config = dict(
    hidden_act='gelu',
    norm='rmsnorm',
    norm_place='pre',
    norm_eps=1e-05,
    positions='rope',
    rope_theta=1020.0,
    tie_word_embeddings='early',
    extras=['some layers without attention', 'local attention windows', 'value residuals', 'an embedding shortcut'],
    init_std_qkv=0.0241,
    learning_rate=0.000627,
    beta1=0.9,
    beta2=0.98,
    schedule='wsd',
)
Each number is 128 + 24 x the weight over its row's rms, rounded and kept within 0 to 255. Layers, rows and columns count from 0. The size above them is the row's rms in percent of the matrix's.

# layer 3 attention query, 1152x768, rms 0.0306, rows 517-570, columns 128-255
size [ 98 108  96 114 120 126 107 111 123  91 100  91  91 102  87  92  89  89  88  99  96  89  94  90 100  95  88  91  92  94  97  95  98  90  96  96  89  91 123  90  92  96 102  92  92  93  92  93  92  88  87  92  94  92]
[[120 129 125 148 104 100 143 142 128 153 132 157 129 118 137 150 129  89 149 157 136  83 137 151 133 151 164  63 180  68 127 150 100 125 142 108 134 109 134 143 143  74 105 127 148 163 129 135 131 131 148 137 149 138  67 153 160  83 122 145  95 106 136 149 138 133 136 106 131 125 146 115  99 113 132 156 131 133 125 119  83 135 103 130 105 153 134 138 168 109 102 163 115 135 147 128 115 114 127 105 121 100 146 145 104 162 121 143 110 116 137  99 111 123 105  76  94 102 103 160 136 145 150 137 142 107 133 167]
 [147 100 123 165 126 124 136 115  97 125 147  95 118 140 131 168 120  96  94 123 144 147 124 119 149 120 158 141 155  95 157 126 127  69 143  76 107  82 150 124 152 143  93  85 130 144 154 121 109 143 133 104 122  88 128 152 109 159 147 143 154  84 162 135 138 114 145  92 136 180 127 134 130 142 165 170 145 130 146 148 155 132 137 117 118 135 128 110 114 158 133 170 124  88 106 100 120 185 132 121 141 105 164 115 143 135 126  83 115 125 143 123 140 136 132 110 127 143 109 117 127 119  75  96 130 106  90 153]
 [133  95 109 123 156 137 127 134  94 119 137 142 100 131  99 118 146 145 121 136 135 116 101 164 146 140 113  70 167 125  91 182 149 134 107 116 179 206 128 124 118 138 137 149 161 153 126 119 136 129 145 159 180 107 102 105 128 150 134 139 161 115 125 125 155  97 110 125 126 140 101  86 168 107 121 146 138 121 166  85 135 157 142 152  95 150 108 122 143 179  83  91 139 105 160 101 159 169 124 117  92 182 136 140 142 159 135  99 169  92 132 146 109 119 131 122  72  92 164 142 110 179 129 133 148 134 163 140]
 [145 175 138  69 138 139 117 150 147 206 128 138 156 119  87  96 133 148 134 147 109 113 115 136 119 132  88 171 130 152 125  96 127 107 108 191  98 139 131 138 151 142 160 135 112 158 112 102 111 103 121 169 109 129 129  99 133 138 133 120 111 140 113 145 143 133 122 115 125 114  95 156 150  87 129 119 107 127 165  76  71 161 135 134 148 168 131 154 131 115 144 119 158 182 108 160 147 112 102 131 147 135 116 117 135 110 137 189 129 130 155 144 137 136 151 161 117 115 138 128 122 135 124 145 181 152 142 109]
 [120 179 127 132 161 119  99 165 144 123 146 105 141 143 123 145 116 139 142 143 143 146 140 129 139 111 143 151  94 149 130 103 101 128 113 102 105 136 113 138 117  95 147 117 127 101 133 137 141 134 138  97  78 122  94 157 169 121 111 128 131  79 109 137 109 175  87 144 110  88 139 142 110 139  93 131 149 159  85 194 122  95 128  94 147  95 141 149 115 115 113 138  99 106 173 132 119 104 132 160 127 159 116 131  94 127 165 119  65 144 109 150 126 139 125 137 152 190 133 121 146 103  93 105 106  98 137 135]
 [144 158 165 117 133 138 156 136 157 152  87 145 136 152 124 116  94 142 106 149  73 125 181 152  99 119 124 155 106 159 150 118  87 118  92 146 132 143 119 133 137 104 173 127  87  83 121 118 118 123 139  96 112 108 108 124 170 123 102 129 135 110 116 168 132 150 100 142 120  88 131 154 112 117 115 164 136 112  79 139 112 127 131  75 174  87 141 143 131  94 108  76 100 115 124 152  85  84 130 139 138 141 117 128 141  94 134 157 125 109 141 143 121 138 161 189 138 140 167 174 131  73 149 102 100 130 144 107]
 [140 149 130 192 113 102 126 109 169 127 158 109 129 119 138 163 135 139 146 144 137 145 168  85 121 107 154 138 123 144 153 108 104 116 132  95  91 127  90 170 127 116  95 110 163 110 129 164 137 129 138  88 101 112 113 154 133 166 126 146 135  84 121 141 120 132  85 145 121 118 135 140  98 137 161 165 133 138 130 177 129  85 126 130 161  91 130 131 141  98 130 157  87  95 145 129  79 116 151 159 146  98 126 158 108 117 104 112 120 148 126 119 106 147 164 108 148 179  91 139 193 120  70  96 135  97 126 131]
 [115  92 106 168 103 114  74  67 158  87 145 115 126 134 171 151 124 143 131 132 153 161 116  98 104 113 176 139 109 128 135 126 137 114  96  97  88 122  98 147 147 132 137 144 156  80 130 148 147 143 141 105 137 153 121 145 151 134 130 139 131 110 128 149 111 161 107 138  92 143  95 108  90 107 123 137 147  89  82 193 151 126  98 133 117  99 160 151 102 106 116 142  93  82 124 130  93 122 130 157 142  99 161 131 123 147 137  96 107 132  86 113 101 139 130  82 148 127 143 150 141 128 124 100 124 117  99 124]
 [ 88  94 115 123 119 118 124 117  99 104 147 139  85 118 140  99 135 127 133 124 176 114 101 121 134 154 137 104 153 111 108 141 144 181 166 131 127 130 139 116 109 166 112 158 186 155 120 127 147 118 101 154 165 161 109 136  86 139 166 126 169 150 142 107 128 125 175 123 128 145 139  92 159 154 117 108 122 111 161 111 172 159 127 181  97 167 104  80 132 132 120 165 150 144 126  74 161 133 140 120  95 121 136 160 133 137 120  87 140 121 113 109 152 128 107 103 121 109 126 114  97 172 116 146 145 127 130 117]
 [118 143  93 154 133 148 125 149 110 106 110 119 126  83 119 117 106 132 164 121 111 108 174  96 127 135 130  76 151 103  67 158 168 142 104 121 144 130 144 125 115 152 105 126 115 122 148 118 175 147 117 120 164 157 122 106 124  98 120 120 169 153 134 118 105 130 131 120 155 128 120 135 166 118 109  97 139 152 108 132  93 141 127 186  64 142 137 140 111  83 121 128 136 128 126  91 140 134 109  91 105 163 130 164 141 135 133 103 159 127 104 105 125  92 153 105  98 138 150 146  93 125 105 128 133 114 131 135]
 [119 144 169  92 151 166 146 132 159 179 135 132 132 145 103 153  90 105  97 181  68 141  85 158 141 129 107 107 106 172 139 102 128 116 103 169 149  96  97 119 196  91 148 116  39 109 104  99 104 146 129 135 117  75 144 141 135 138  95 124  93 107 102 162 163 146  99 113 143  95 136 158 137 110 106 146 100 112 131 122 109 131 162  79 170 109 143 136 148 149 114 151 137 134 122 139 113 100 119 144 103 120 165 141 126 114 142 155 101 108 161 161 117 125 170 157 154 147 138 122 104 105 146 136 153 125 139 125]
 [105 160 108 125 111  98 170 104 113 118 122  86 112 171 153 138 136 127 124  84 154 147 103 125  97 122 158 127 139 141 116 125 120 106  94 111  93 103 105 135 137 121 123 165 136 145 110 156 134 142 167 126 105 137 105 118  76 151 108 117 121  42  81 114 157 121  94 159 109 176 103 132 125 134 159 118 160 114  88 152  86 128 119 140 158 103 121 109 133 155  97 147 123  89 104 140 167 149  99 172 154 139 141 136 114 121 116 127 120 120 109 116 128 118 144 125  95 140 129  99 112 132 172 118 128 123 132 176]
 [113 126 129 163 135 107 101 116 127  93 143 108 119 106 143  84 117 132  74 144 195 129 128 144 107 132 146  87 115 108 125 130 134 152 154 109 109 142 160 141  93 135 138 155 148 133 135 136 107 153 117 121 154 136  88 128 104 132 115 143 146  91 143  99 127 127  95 154 179 166 140 126 117 163 146 132 134 152 100 160 108  97  75 154 141 142 101 131 136 170 147 135 140 114 116  84 137 153 143 139 115 143 132 168 140 129 135 106 152 136 126 101 125 176 154  69  98 129 149 110 121 131  99 120 118 108 128 121]
 [107 112 125 149 120 153  80 126  98 161 147 128 151 123 127 130 110 150 121 121 191 114  80 104 118 152 113 121 110 140 134 111 130 160 162 128 102 105 132 119 107 143 102 143 130 103 128 143 151 140 106 134 157 162 123 131  95 164 140 139 147 136 156 105 123 149 136 108 144 141 156 150  92 138 115 154 154 124 129 155 131 114 128 111 143 132 158 118 141 133 168 187 106 123 138 141 124 187 151 167 135 127 145 130 120  97 120 129 139 104 121 100 128  96  93  93 194 148  87 116  97 165 108  88 163 126 107 153]
 [ 90 167 126 146 123  89 116 153 122  80 120 115 126 142 114 100 112 161 116 129 130 143 168 181  98 150 144 119 105 106  74 134 123  99  98 111 151 143 154 152 121 145 131 144 107 107 133 163 126 118 142 120 127 100 119 138 130 103 144 126 193 176 140  79 128 111 164  84 101 141 128 128 118 153 131 134  97 114 120 115 117 103  89 126 130 138 130 136 166 161 115  77 139 115 149 116 130 102  96 139 105 163 115 128 125 114 131 180 180 124 178 101 159 117 135 135  72  87 131 133  94 145 126  96  93  77 131 144]
 [138 161 141 118 137 114 111 175 125 119  96 101 111  89  83 125 155 156 104 139 142  74 172 156 115 102  89 149 132 163  98  95  68 110 121 118 107 183 173 106  91 124 143  86 159 121 123 124  86 124  97 134 112 127 107  95 160  86 142  97 136 134 162 115 126 163 118 128 113  96 123 143 139 156 115 109  98 140 144 152 107 108 111  97 141 129 130 106 152 122 147 125 126 130 105 115 132  96 123 167 122 148  88 128 114 144 141 165 122 132 128 121 134 148 160 170 120 118 140 131 130 135 101 106 140 101 154 123]
 [135 140 159 109 151 139 141 149 103 102 130 117  89 107 102 112 152 121 144 141  99 119 182 133 101 119  56 165 121 109 128 109  67 128 117 103 141 132 137 151 147 138 105 115  89 127 119 124 105 156  95 112 101 100 131 106 131  87 112 108 138 160 156 118 112  83 154 143 127 109 120 131 116 174 156 116 132 135 118 115  97  93 113  96 180 121 122 103 147 116 122 106 147 146 112 139 166  85 109 136 113 132 114 159 136 173 153 170 142 151 138 135 125  95 147 149  75 144 167 148 127  90 138 130 100 129 170 110]
 [127  78 111 155 119 113 154 104 107  89 126 127 147 109 146 106 123 109 101 158 144 147 182 146 125 130 120 118 107 100 119 180 152 141 144  81 148 134 168 190  94 175 156 156 110 156 139 114 146  90 137 122 108 157  99 168 121 155  99 114 154 147 121  79 144  73 145 116 160 185  84 126 127 121 138 120 139 118 100 125  99 123 133 134 138 116 136 114 138 167 100 129 119 103 138 129 136 107 132 116  87 130 124 122 151 110 115  99 151  87  97 123 162 156 128 108  69 118 144 140 138 111 134 157  99 130 122  93]
 [181 130 138 114 145 129 165 145 106 129  80 162 126 120  87 146 163 146 134 118 118 122 130 103 127 149  90 149 100 161 124 154 128 133 150 119 158 143 134 132 108 133  88  91 131 106 123 133 109 169  74 115 161  88 127 110 143 128 122  84  89 143 162 141 134 133 136 147 170  98 101 128 100 144  94 134 138 148 123 152  85 107 112 125 134 144 138 125 108 128 143 138 145 104  94 134 155 103 147 144 154 150 119  78 146 147  94 180 119 112 153 154 161 122 147 142 150 105 109 124 170 127 154 125 128 164 146 131]
 [171 105 119 153  74 153 131 145 115  89 132 173 147 155 119 141 148 118 157 162  81 143 158 142 161 134 110 130 173 116  95 168 118 129 123 136 175 172 163 116 107  53 134 131  91 123 175 146 135  99 166  91 108 138  98 104 147 135 147 137 133 124 132 105 141 103 133 157 141  75 135 112 136 140 114 123 136 108 125 101 185 146  98 173 125 119 110 149 100 106  90  83 135 130 128 105 103 128 125 125 136 123 166 123 120 139 122  86 143 132 123 138 164 126 117 121  90 115 120 158 102 138  80 158 129 128 148 107]
 [137 137 149 149  94 146 154 101 149 146 181 127 154 139 158 168 112 156 145 133 155 123 118 118 104 145 139 113 160 132 149 118 118 123 106 116  85 106 115 191 110 129 149 133 118 135 117 150 135 114 141 131 110 139  93 162 119 158 142 134 149 111 109 142 140 128 113 133 148 142 117 106 109 123 163 155 134 131 113 149 101  89 123 145 141 113 123 125  91 164 145 226 123  86 102 126 112 188 144 135 138 121 188 136 106 118 123  85  99 145 116  99 130 114 127  82 126 135 119 127 126 132 134 145 142 112 124 167]
 [113 132 144 156 122 100  77 143 108 167 119 112 112  95 131 138 131 118 129 119 136 108 191  99 146 119 128 113 107 150 129 149 122 106  99 130 127 145 163 111  61 104  72 147  76 133 178 113 131 109 134 170 153 114 126 140 115  82 177 159 167 121 128  96 101 100 146 134 189 120 133 129 138 176 104 112 105 134 117 133 139 148  88 126  95 135 101 117 130  91 164  85 129 128 128 101  92 148  87 125 140 152 112 123 119 141 144 104 154 138 154 133 182 120 159 155  92 133 156 149 105 147 136 157 131 122 119 104]
 [126 123 136 107 106 107  96 101 120 118 116 108 153 130 105 123 155 125 159 151 166 133  82  98 103 112 155 136 151 115 145 142 160 120 115 107 115 101 110 142 111 178 145 121 164 136 138 168 132 133 159  81 147 106 108 138  86 126 130 108 150 109 110 119 128 103 113 181 136 178  97 135 121 148 141 123 140 144 119 152 123 112 108 101 130 119 118 117 146 170 133 140 132  83 140  92 156 152  92 128 127 117 126 134  93 130 115 134 131 134 102 107 121 144 152 104 138  92 104  88 180 165 124  99 107 110  76 173]
 [141 148 145 113 146 130 148 152 135 152 151 141 146 102 105 170 166 124 130 137 111 112 115 154 149 138 114 177 136 166 172  78  96 140 101 147 115 136 110 129 126 131 158 111 111 123 102  88  97 130 121 135 112  63 120 113 123 133 170  78 125  92 113 106 130 132  99 120 125  85 142  93 136 136 124 161 123 131 118 142 103 104 146 116 180 123 116 136 154 156 153 161 127  98 109 138 127 113 142 118 145 139 113  91 132 118 112 146  98 154 163 140 142 145 165 184 120 129 138  87 134 143  87 136 135  94 127 125]
 [138 156 139  90 187 110 146 135 135 155  84 104  83 125 122  93 126  89 138 110  89 139 152 146 117 144  99 142 112 158 118 143 143 131 105 123 170 140 132  90 124 137 110 129  68 130 128 129 146 132 122 142 126  92 152 148 148  95 102 115 131 127 123 138 137 124 166  96 115 133 128 152 145 116 108 110 104 136 129 144 135 138 171 121 153 148 128 122 152 109 131  69 130 191 124 140 113  96 123 122 125 151 104 121 172 153 155 134 127 107 148 134 170 138 152 161 116 160 130 163 121  88 156 143 123 135 133 110]
 [120 150 117 147 109 135 107 174 112 125  98 149 124 121  91 131 118 131 161  92 117 117 109 142 137 126 105  98 158  88 156 115 122 130 108 105 126 117 157 133 131 153 143  99 134 119 159 158 108 123 121 141 120 122 133 127 116  91 169 138 110 155 124 156  99 101 168 148 132 147 138 150 103  99 149 106 137 143 140 113 131 105 149  82 164 155 113 151 119  83 123 111 131 127 112 137 135 141  87 118 123 102 106 126  91 150 151 108 122 137 164 110  86  98 126 178 128 127 122  98 150 142 145 132  97 184 102 125]
 [143 130 197  98 152 138 156  98 129 137 164 122 119 145 132 140 105 119 119 158 164 144  98 104 112 103 144 133  89 168 146 144 105 150 157 129  86 106 101 172 151 123 146 147 116 159  89 129 126 137 130 124 130 109 118 151 127 175 118 103 137  82 120 127 139 116  89 156 105  94 130 107 122 118 120 141 107 104  96 144 122 110 135 159 152 123 108 117 108 142 167 202  97 146 114 102 150 134 128 142 105 123 127 105 125 150  95 162  91 123 148 160 131 146 146 154 102 166 124 111 104 120 150 146 156 129 164 120]
 [104 141 144  94 164 131 105 170 147 141 137 128 106  96 117 130 142  92 134 147  68 157 163 139 120 102 121 158 127 129 140  66 101 119 127 171 157 119 122 113 148 117 145  86 110 150 123 113 117 122 144 112 113  93 138 109 160 118 136 122 108 150 124 101 116 116 117  95 109  99 134 159 143 119 127 123 103 118 102 127 161 103 113 116 152 113  92 119 135 126 151  99 130 148 124 156 136 106  82 100  96 114 116 122 139 110 141 147 133 118 162 146 127 112 156 163 123 104 159 162 131 130 136 164 124 105 126 112]
 [138 148 157 131 181 141 170 118  72  99 126 119 105 121 136 128 151 129 170 129 124 129 117 120 130 150  97 139 173 107 109 182 146 127 128  98 157 135 157  88 154 132  96 128  80 104 122 124 166 136 152  76 158 127 130 120  82 106 134 158 162 161 137 110 143  95 184 149 124 120 110 104 128 110  96 119 150 140 142 129 131 159 140 148 147 151 140 124 136 141  41 110 109 150 127 139 139  98  80 112 116 150 137 113 105 176 112 135 171 118 111 123 141 117 117 106  74 108 145 155 107  70 152 145 110 174 131 134]
 [141 106 112 124 100 144 153 150 107  99 115 165 106 137  79 152 121 163 132 148 122 131 137 146 152 121  81 170 152 125 145 113  87 114 123 131 145 154 138 166 182 154 142 122 137 143  98 144 111 143 135  91 111 116 138  85 126 120 120 125  83 126 158 156 132 128 115 142 148 116 124 120 126 128 142 161 107 147 180 115 112 105 113 117 148 121 108 155 151 154 108 123 141 123 115 114 142  78 146 102  97  84 117 120 147 130 119 173 115 162 141 166  84 116 157 139 129 111  87 101 157 112  93 163 127 160 191 100]
 [120 157 116  89 126 116 123 162 170 102  88 110 136 111 129  93 114 118 104 111 112  98 156 149 143 138  90 145 114 126 103 133 133 149  92 109 155 112 146  71 103 101 157 115  94 111 158 140 141 111 134 160 150 153 170 137 177  77 147 144 114 151  98 139 117 116 157 114 126 125 118 146 138  98 118 116 109 100 122 107 116 154 156 106 132 141 148 132 111  83 137  57 145 143 104 163 104 102 114 134 125 159 105 119 141 107 154 141 114 135 155 133 133 131 133 158 144  94 147 139 140 133 171 125  94 161 127 127]
 [139  91  86 164 127 120 113 104 132 114 166 105 113 161 149 138 137 147  95 127 163 151  92 153 143 147 161 103 191  74 128 104  87 116 128 153 114 131  92 121 161 128 144 114 221 142 110 150 134 142 172 101 137 154  98  88 152 151 131 105 113 109 136 128 155 187  78 121  97  97 167 122 135 110 131 121 152 115 136 122 129 120 143 158  93 136 134 141 116 180 107 154 128  97 159 105 137 127 146 119 103 105 177 124 111 101 107 134 110 112  94  97  82 136  95  65 145  93  99  99 113 163  76 118 117 109 148 159]
 [100  83 103 172 125 160 141 103 101  99 179 144 116 172 129 148 116 125 124 134 143 115 119  96 145 113 133 111 144 120 132 144 134 121 116 115 132 116 100 102 122 159  96 162 150 123 135 123 139 116 156 120 144 118 136 159  91 117 129 115 171  95 151 133 138 140 135 139 135 141 120 115 145 119 153 142 143 150 122 141 117 105  99 137 121 148 117 117 142 139 104 162 126  78 141 107 134 160 136 122 145  92 174 142 118 151 145  86 114 130  88  99 117 109 104  64 113 141 110 105 128 160 109  97 121  86 112 155]
 [151 149 157  91 153 147 162 127 149 120  58 107 121 107 129  79 132 138 106 141 115 135 139 144 105  89 138 111 117 123 108 145 145 126 152 124 135 153 159 135 123 125 179 118 103 125 104 101 132 110 142 125 156 163 112  93 131 139 116 166 144 112 119 121 168  75 135 122 114 155 137 111 121 123 120 140 122 134 118 131 160 138 108 141 107  72 136 137 106 122 105 104 124 148 144 144 129 127 127 141 111 104 137 147 124 116  72 128 138 122 100 142 143 167 139 134 139  89 156 169 133  77 128 158 104 201 126 113]
 [122  95  85 158 120 142 111 101 112  82 165 144 107 149 144 115 141 165 113 124 196 135  95 129 162 140 160  81 148 114 119 140 132 137 119 125 141 141 118 134 119 138 138 128 157 115 155 126 139 159 133 129 115 174 110 126 119 158 142 111 126 122 155 126 128 165  90 146 111 140 123 112 121 106 129 108 180 120 142 102 137 132 116 179  94 154 138 107 105 155  90 132 131  97 141 108 121 136 150 155 129 122 136 107 125 168 148  99 132 118  83 110 101 135 104  93 109 148 131 104 115 150 118 105 147 141 164 134]
 [ 92  85  88 131 112  96 172 128 117  43 148 120 144 133 139 109 146 153 120 137 135 124 141 110 159 135 129 135 163  62 109 141 110 136 164 126 132 159 111 107 118 161 145 131 149 115 112 169 135 147 170 102 143 152 163  91 134 154 114 135 145 179 124  87 137 147 159 117  76 161 160 115 130 128 147  96 118  96 131  97 103 133  99 166 102 149  94 111 100 162  81  93 130  89 124 139 159 125 147 159 130 110 127 114 148 131 121  95 166 127  89 134  99 107 105  57 113  70 140 124 157 122 131 128 140 115 122 126]
 [164 122  93 137 121  87 147 104  89  75 113 125 133 146 137 113 128 132  79 139 153 165 159 134 121 134 127 111  66 139  82 145 144 134 164 112 147 122 132 157 128 134 136 166 166  77 139 116 151 144 104 143 181 128  91 162 164 179 124 125 155 115 159 118 132 130  91 132 146 109 100 120 132 141 110 115 127  79 100 134  99 181 123 150 139 129 112 111  99 151  80 116 114  87 147 145 142 115 137 151 110 162 120 123 167  84 100 132 155 131  95 158 137 137 154 130 148 100 120 139 125 163 121 154 132 157 153 130]
 [129 115 159  82 153 182  98 133 116 185 102 102 113 119 137 125 113 106  76 124 128 149 115 127 130 125 116 109 108 171 166 109 141 137 109 116 137 113 136  96 129 106 133 148 141 118 137 118 134 136 113 128 120 132 116 168 120 110 116 131 182  86 135 182 134 116  97 175 141  96 157 120 106 134 145 145 170  78 125 149 156 151 171 118 121 116 118 142 130 142 165 170 109 131 105 132 147 109 138 142 107 127 167 142  99  95 146 143 138  87 142 143 147  90 109 198 160 138 128 112 109 131 136 158 150 119 123 136]
 [159 111 132 130 109 161 128 118  94 173 134 128  77  96 114 149 140  94 144 127 140 123 100 131 157 111 129  87 152 141 116 144 153 174 142 137 134 107 175 181 179 145 102 124 147 149 117  83 106 151  93 159 126 128  98 119 113 154 142 128  85 116 150 135 152 139 109 153 176 139 133 109 156 122 130  96 113 159 147  95  91 122 127 140 103 148 147 126 105 108 121 193 160 133 125  84 162 145 126 131 103 104 179 154 159 149 138 105 105 128 130 109 113 119 150  92 109 158 149 108 128 122 111 168 184 147 141 117]
 [132 113 135 156 155 117 134 134 109 120 123 106 106 136 154 113 133  68 177 116 109 124 125 152 108 134  92 122 113  84 116 114 140 116 122 129 109 167 141 126 136 134 156 122 106 133 127 151 146 113 148 137  88 128 120 136  75 130 129 134 163 167 149 104 107  81 123 117 101 127 144 163  94 107 148  95 154 127 142 126 155 159 142 132 112 117 116 132 111 129 100 121  95 146 133 107 109 179 150  91 112 152 147 156 141 156 140  72 163 107 113  89 194 126  83 105 132 155 132 126  97 137 125 121 152 142 114 134]
 [ 66 119 127 141 148  92 142 156 134 143  81 151 144 149 135  85  98 146 113  62 126 129 108 128 106 127 138 100 145 109 132 144 139 135 120 153 113 112 122 124 102 116 133 139  37 182 146 171 101  89 136 148 155 170 132 157 128 119 115 189 122 161 119 162 112 107 147 103  92 150 123 143 102 106 162 111 120 149 116 102 122 148 158 131 115 118 176 152 133  92 162 114 128 143 118 167 118 156 120 156 123 109 116 102  88  76 141 108 117 141 143 131 132 165 123 157 181 108 141 154 109 109 163 112 124 107 109 134]
 [151 156 160  76 143 123 123 124 164 166  86  96 113 111 135 135 108 107 134 119  98 127 125 163 129 136 117 137  77 148 149  80 106 130 111 149 105 118 118 134 132 125 173 128 115 102 110  89 129  93  88 163  95  90 111 170 158 121  97 105 151 146 105 126 160 102  83  93 157 113 144 149 115  94 138 138 105 142 120 148 124 126 154  98 165 116 121 112 138 126 183 153 145 135 114 140 126 113 150 125 112 132 117 145 164 127 121 119  89  99 152 130 144 165 156 203 139 130 120 124 122 137 137 128 118 144  91 131]
 [109  98 118 167 105 146 126  89 135 140 170 111 135 143 153 135 136 155 122 143 191 147  82 102 118 120 154 103 140 132 152 139 135 137 103  96 100 119 106 142 143 137 114 127 165 134 116 126 154 153 120 134 134 145 130 165 107 156 139 131 145  84 131 132 150 137 107 140 134 163 122 111 141 116 166 119 162 128 142 141 128 104 115 147 115 138 129 140 116 116 132 174 114  80 139 103 116 159 151 138 135 107 181 148 123 131 152  98 131 119 102 103 132 134 118  62 169 169 108 117 126 157 110 112 146 100 119 183]
 [113 107 100 162 123 136 140 104 126  63 143 134 122 137 135 129 131 102 144 144 123 116 163 106 174 145 136  94 168  96 106 185 128 109 136 125 148 127 157 139 129 110  78 143 123  99 147 169 119 114 171  78 155 135 116 111 117  95 134 138 169 138 161  82 138 111 135 144 148 145 121 123 151 150 114 146 145 121 145 128 143 116  74 165  98 140  84 118 141 145  89 108 109 106 164 117 139 136  96  98 117 105 129  99 135 159 159  88 172 104  83 124 107 127  90  93  77 123 150 136  98 162 123 100 119 107 133 149]
 [ 77 102  82 142 124 130 109 103 148  92 167  98 160 131 129 103 132 138 147 121 163 141 133 124  93 150 176 134 156  96  95 120 142 106 105 101 100 102 125 127 114 161 107 148 203 110  95 150 150 161 115 108 171 132 127 135  99 129 135 119 144  95 146 118 127 145 130 127 160 134 125 137 111 141 134 119 153 133 139 159 101 149 152 142 125 121 148 145 109 108 155 141 146  87 172 107 133 130 118 110 106 137 146 175 120 105 173 105 122 169  95 120 114 139 128  76 118 101 123 137 120 205 126 128 107  93 113 134]
 [157 154 152 107 100 120 113 151 151 167 102 132 131  94 106 114 100 152 112 152  79 103 140 150 119 158 116 163 110 126  71 127  93 147 144 150 108  98 183 158 136 135 127 134  62 157 146 119 103 123 109 147 108 140 137 128 169 134 130 170 142 151 120 132 141 137 103 114 113  98 144 130 144 145 122 121 115 123 123 137 112 142 139 119 135 113 108 132 132 113 129  89 125 175 132 122 122  91 147 137 121 131  91 125 137  98  84 169 127 142 156 153 138 161 154 172 103 141 133 139 117  98 156 111 127 138 124  84]
 [153 122 115 115 129 142 150  81 114 125 174 102 115 140 168 112  90 100 169 123 144 126 144 147 154  84 131 133 109  96 157 148 138 165 168 158 174 139 145 130 156 130 134 172 103 138 133 137 149 128 148  73 134 115 121 127 108 142  99 147 117 159 143 119 129  92 135 131 110 112 143 157 147 122 113 145 134 149  90 109 135 160 100 150 129  95  96  98 125 122 114 129 138 141 124  89 134 141 132 119  79 110 146 104 134 138 100 161 127  77 144 124 117 177 120 102 111 148 112 156 102  78 114 127 117 132 118 136]
 [164 114 127 110 154 124 122 164 135 177 121 109 129 139 130 129 112 113 138  72  64 133 131 121  97  93 153 145 117 157 123 130 147 141 106 132  99 127  85 105  86  90 131 104 129 124 120 118 130 108 135 138 164 118 131 101 129 110 118  95 152 122 115 142 101 130 110 125 115  90 144 159 134 130  96 100 121 127 116 165 171 132 152 154  67 110 135 101 108  89 172 139 130 115 156 122 158 141 123 135 110 135 110 108  94  99 121 154 113 104 149 123 162 118 131 161 184 150 126 141 140 114 140 142 102 100  95 143]
 [151 140 140 138 142 144 121 120 123 122  71 136  72 123 124 136 165 113  94 149 114 129 132 110 150 117 127 135 114 136 142 138 139 120  87 136 159 147 158 108 104  95 132 134 129  95 138  97 155 144 121 137 164 113 131 131 137  89 131  74 118 101 123 164 142 118 130 143 151 143 132 113 122 117 144 135 127  87 100 154 134 171 125 108 148 142 135 164 159  97 102 103 131 153 145 149 105 114 129 164 133 156 140 135 148 125 151  85 135  98  84 142 132 111 145 131 147 124 127 143 108 139 136 146 108 161 164 153]
 [140 102 114 158 106 130 145 105 128 147 144 121 121 105 170 125 128 118 137 108 159 139 117  96 139 132 133 116 112 152 126 143 156 147 121 135 127 111 132 152 104 149 113 183 124 112 133 106 135 133 115 127 128 122  82 167 117 155 136 141 168 121 122 123 149 146 121 158 165 138 134 111 127 128 127 137 164 145  91 165 127 153 140 183  81 127 101 136  86 104 152 174 107  96 150 105 104 161 117  78 157 136 126 134 136 183 113 102 155  82 118 110 103 142 143  85 105 180 127 126  87 139 105 121 178  96 147 168]
 [158 122  84 168 165 147 120 114 104 113  98 132  95 116 154 129 172  71 111 121  70 155 151 137 159 147 121  90 111 157 123 158 142 112 107 137 166 144 111  93 143 125  91 146 141  97 188 132 189 145 178 119  99 102  90 121 146 140  88 131 165 112 112 125 130 128 119 105 113 118 132 141 160 128  82 123 161  90 126 129 141 161 135 158 100 163 110  96 109 106 155 100 133 146 132  97 105 128 104 107  91 149  95 146 146 190 149 135 160  74 128 136 112 102 141 124  83 128 148 143 103 129 131 148 107 140 142 144]
 [107 129 130 108 150 112 155 142  79  89 115 124 130 110 113 170 123 153 162 121 155 122 134  90 106 159 125 103 100 109 113 170 146 124  95  97 135 115 144 131 117 147  83 123 104 129 114 145 139 120 120 151 127 148 140 127  86  98 133 143 148 135 145 109 116 143 175 123 117 180 112 138 111 110 121 106 134 149 142 155 106 182 135 127 135 158 162 121 116 118 100 105 102 126 136 169 131 154  93 125 131 183 128 111  97 145 138 119 159 163 123 157 198 130 151 116 133 125 133 132 158 112 169 145 121 147 116 144]
 [130 133 105 122 178 121 177 139 156 109  90 150 160 134 108 132 120 123 147 152 131 155 147 128 149 159  95 116  90 147 121 109 148 121 113 158 128  70 149 133 130 134 110 116  47 148 115 143 115 154 119 161 135 137 148 148 141 113 112 167 134 123 147 124 114 109 141 108 122 140 131 118 135 115 134 145 101 138 115 127  78 156 129 136 159 124 141 143 121 135 141 104 144 171 138 165 144 122 133 134 119 163 103 127 129 131 168 127 138 145 172 157 140 101 109 182 110 129 120  96 105 127 191 143 108 159 120  71]
 [137 145 141  92 151 132 142 125 145 131  81 123  93 116 106 137 149 110 125 120  67 115 113 141 149 138 134 113 140 111 111 130 113 132 124 165 144 116 109 137 169 112 142 130 129 146 153 108 112 151 116 129 110  97 139 112 137 137 128 132  82  85 115 186 129 136 107 140  93  92 121 133 152 109 116 135 115 120 125 109 177 136 153  89 135 113 121 162 124 100  82  64 144 149 103 164 148 118 125 126 116 106 130 111 153 139 120 127 107 117 139 150 127 125 154 177 123 108 163 133 131 115 147 157 109 151 134 128]]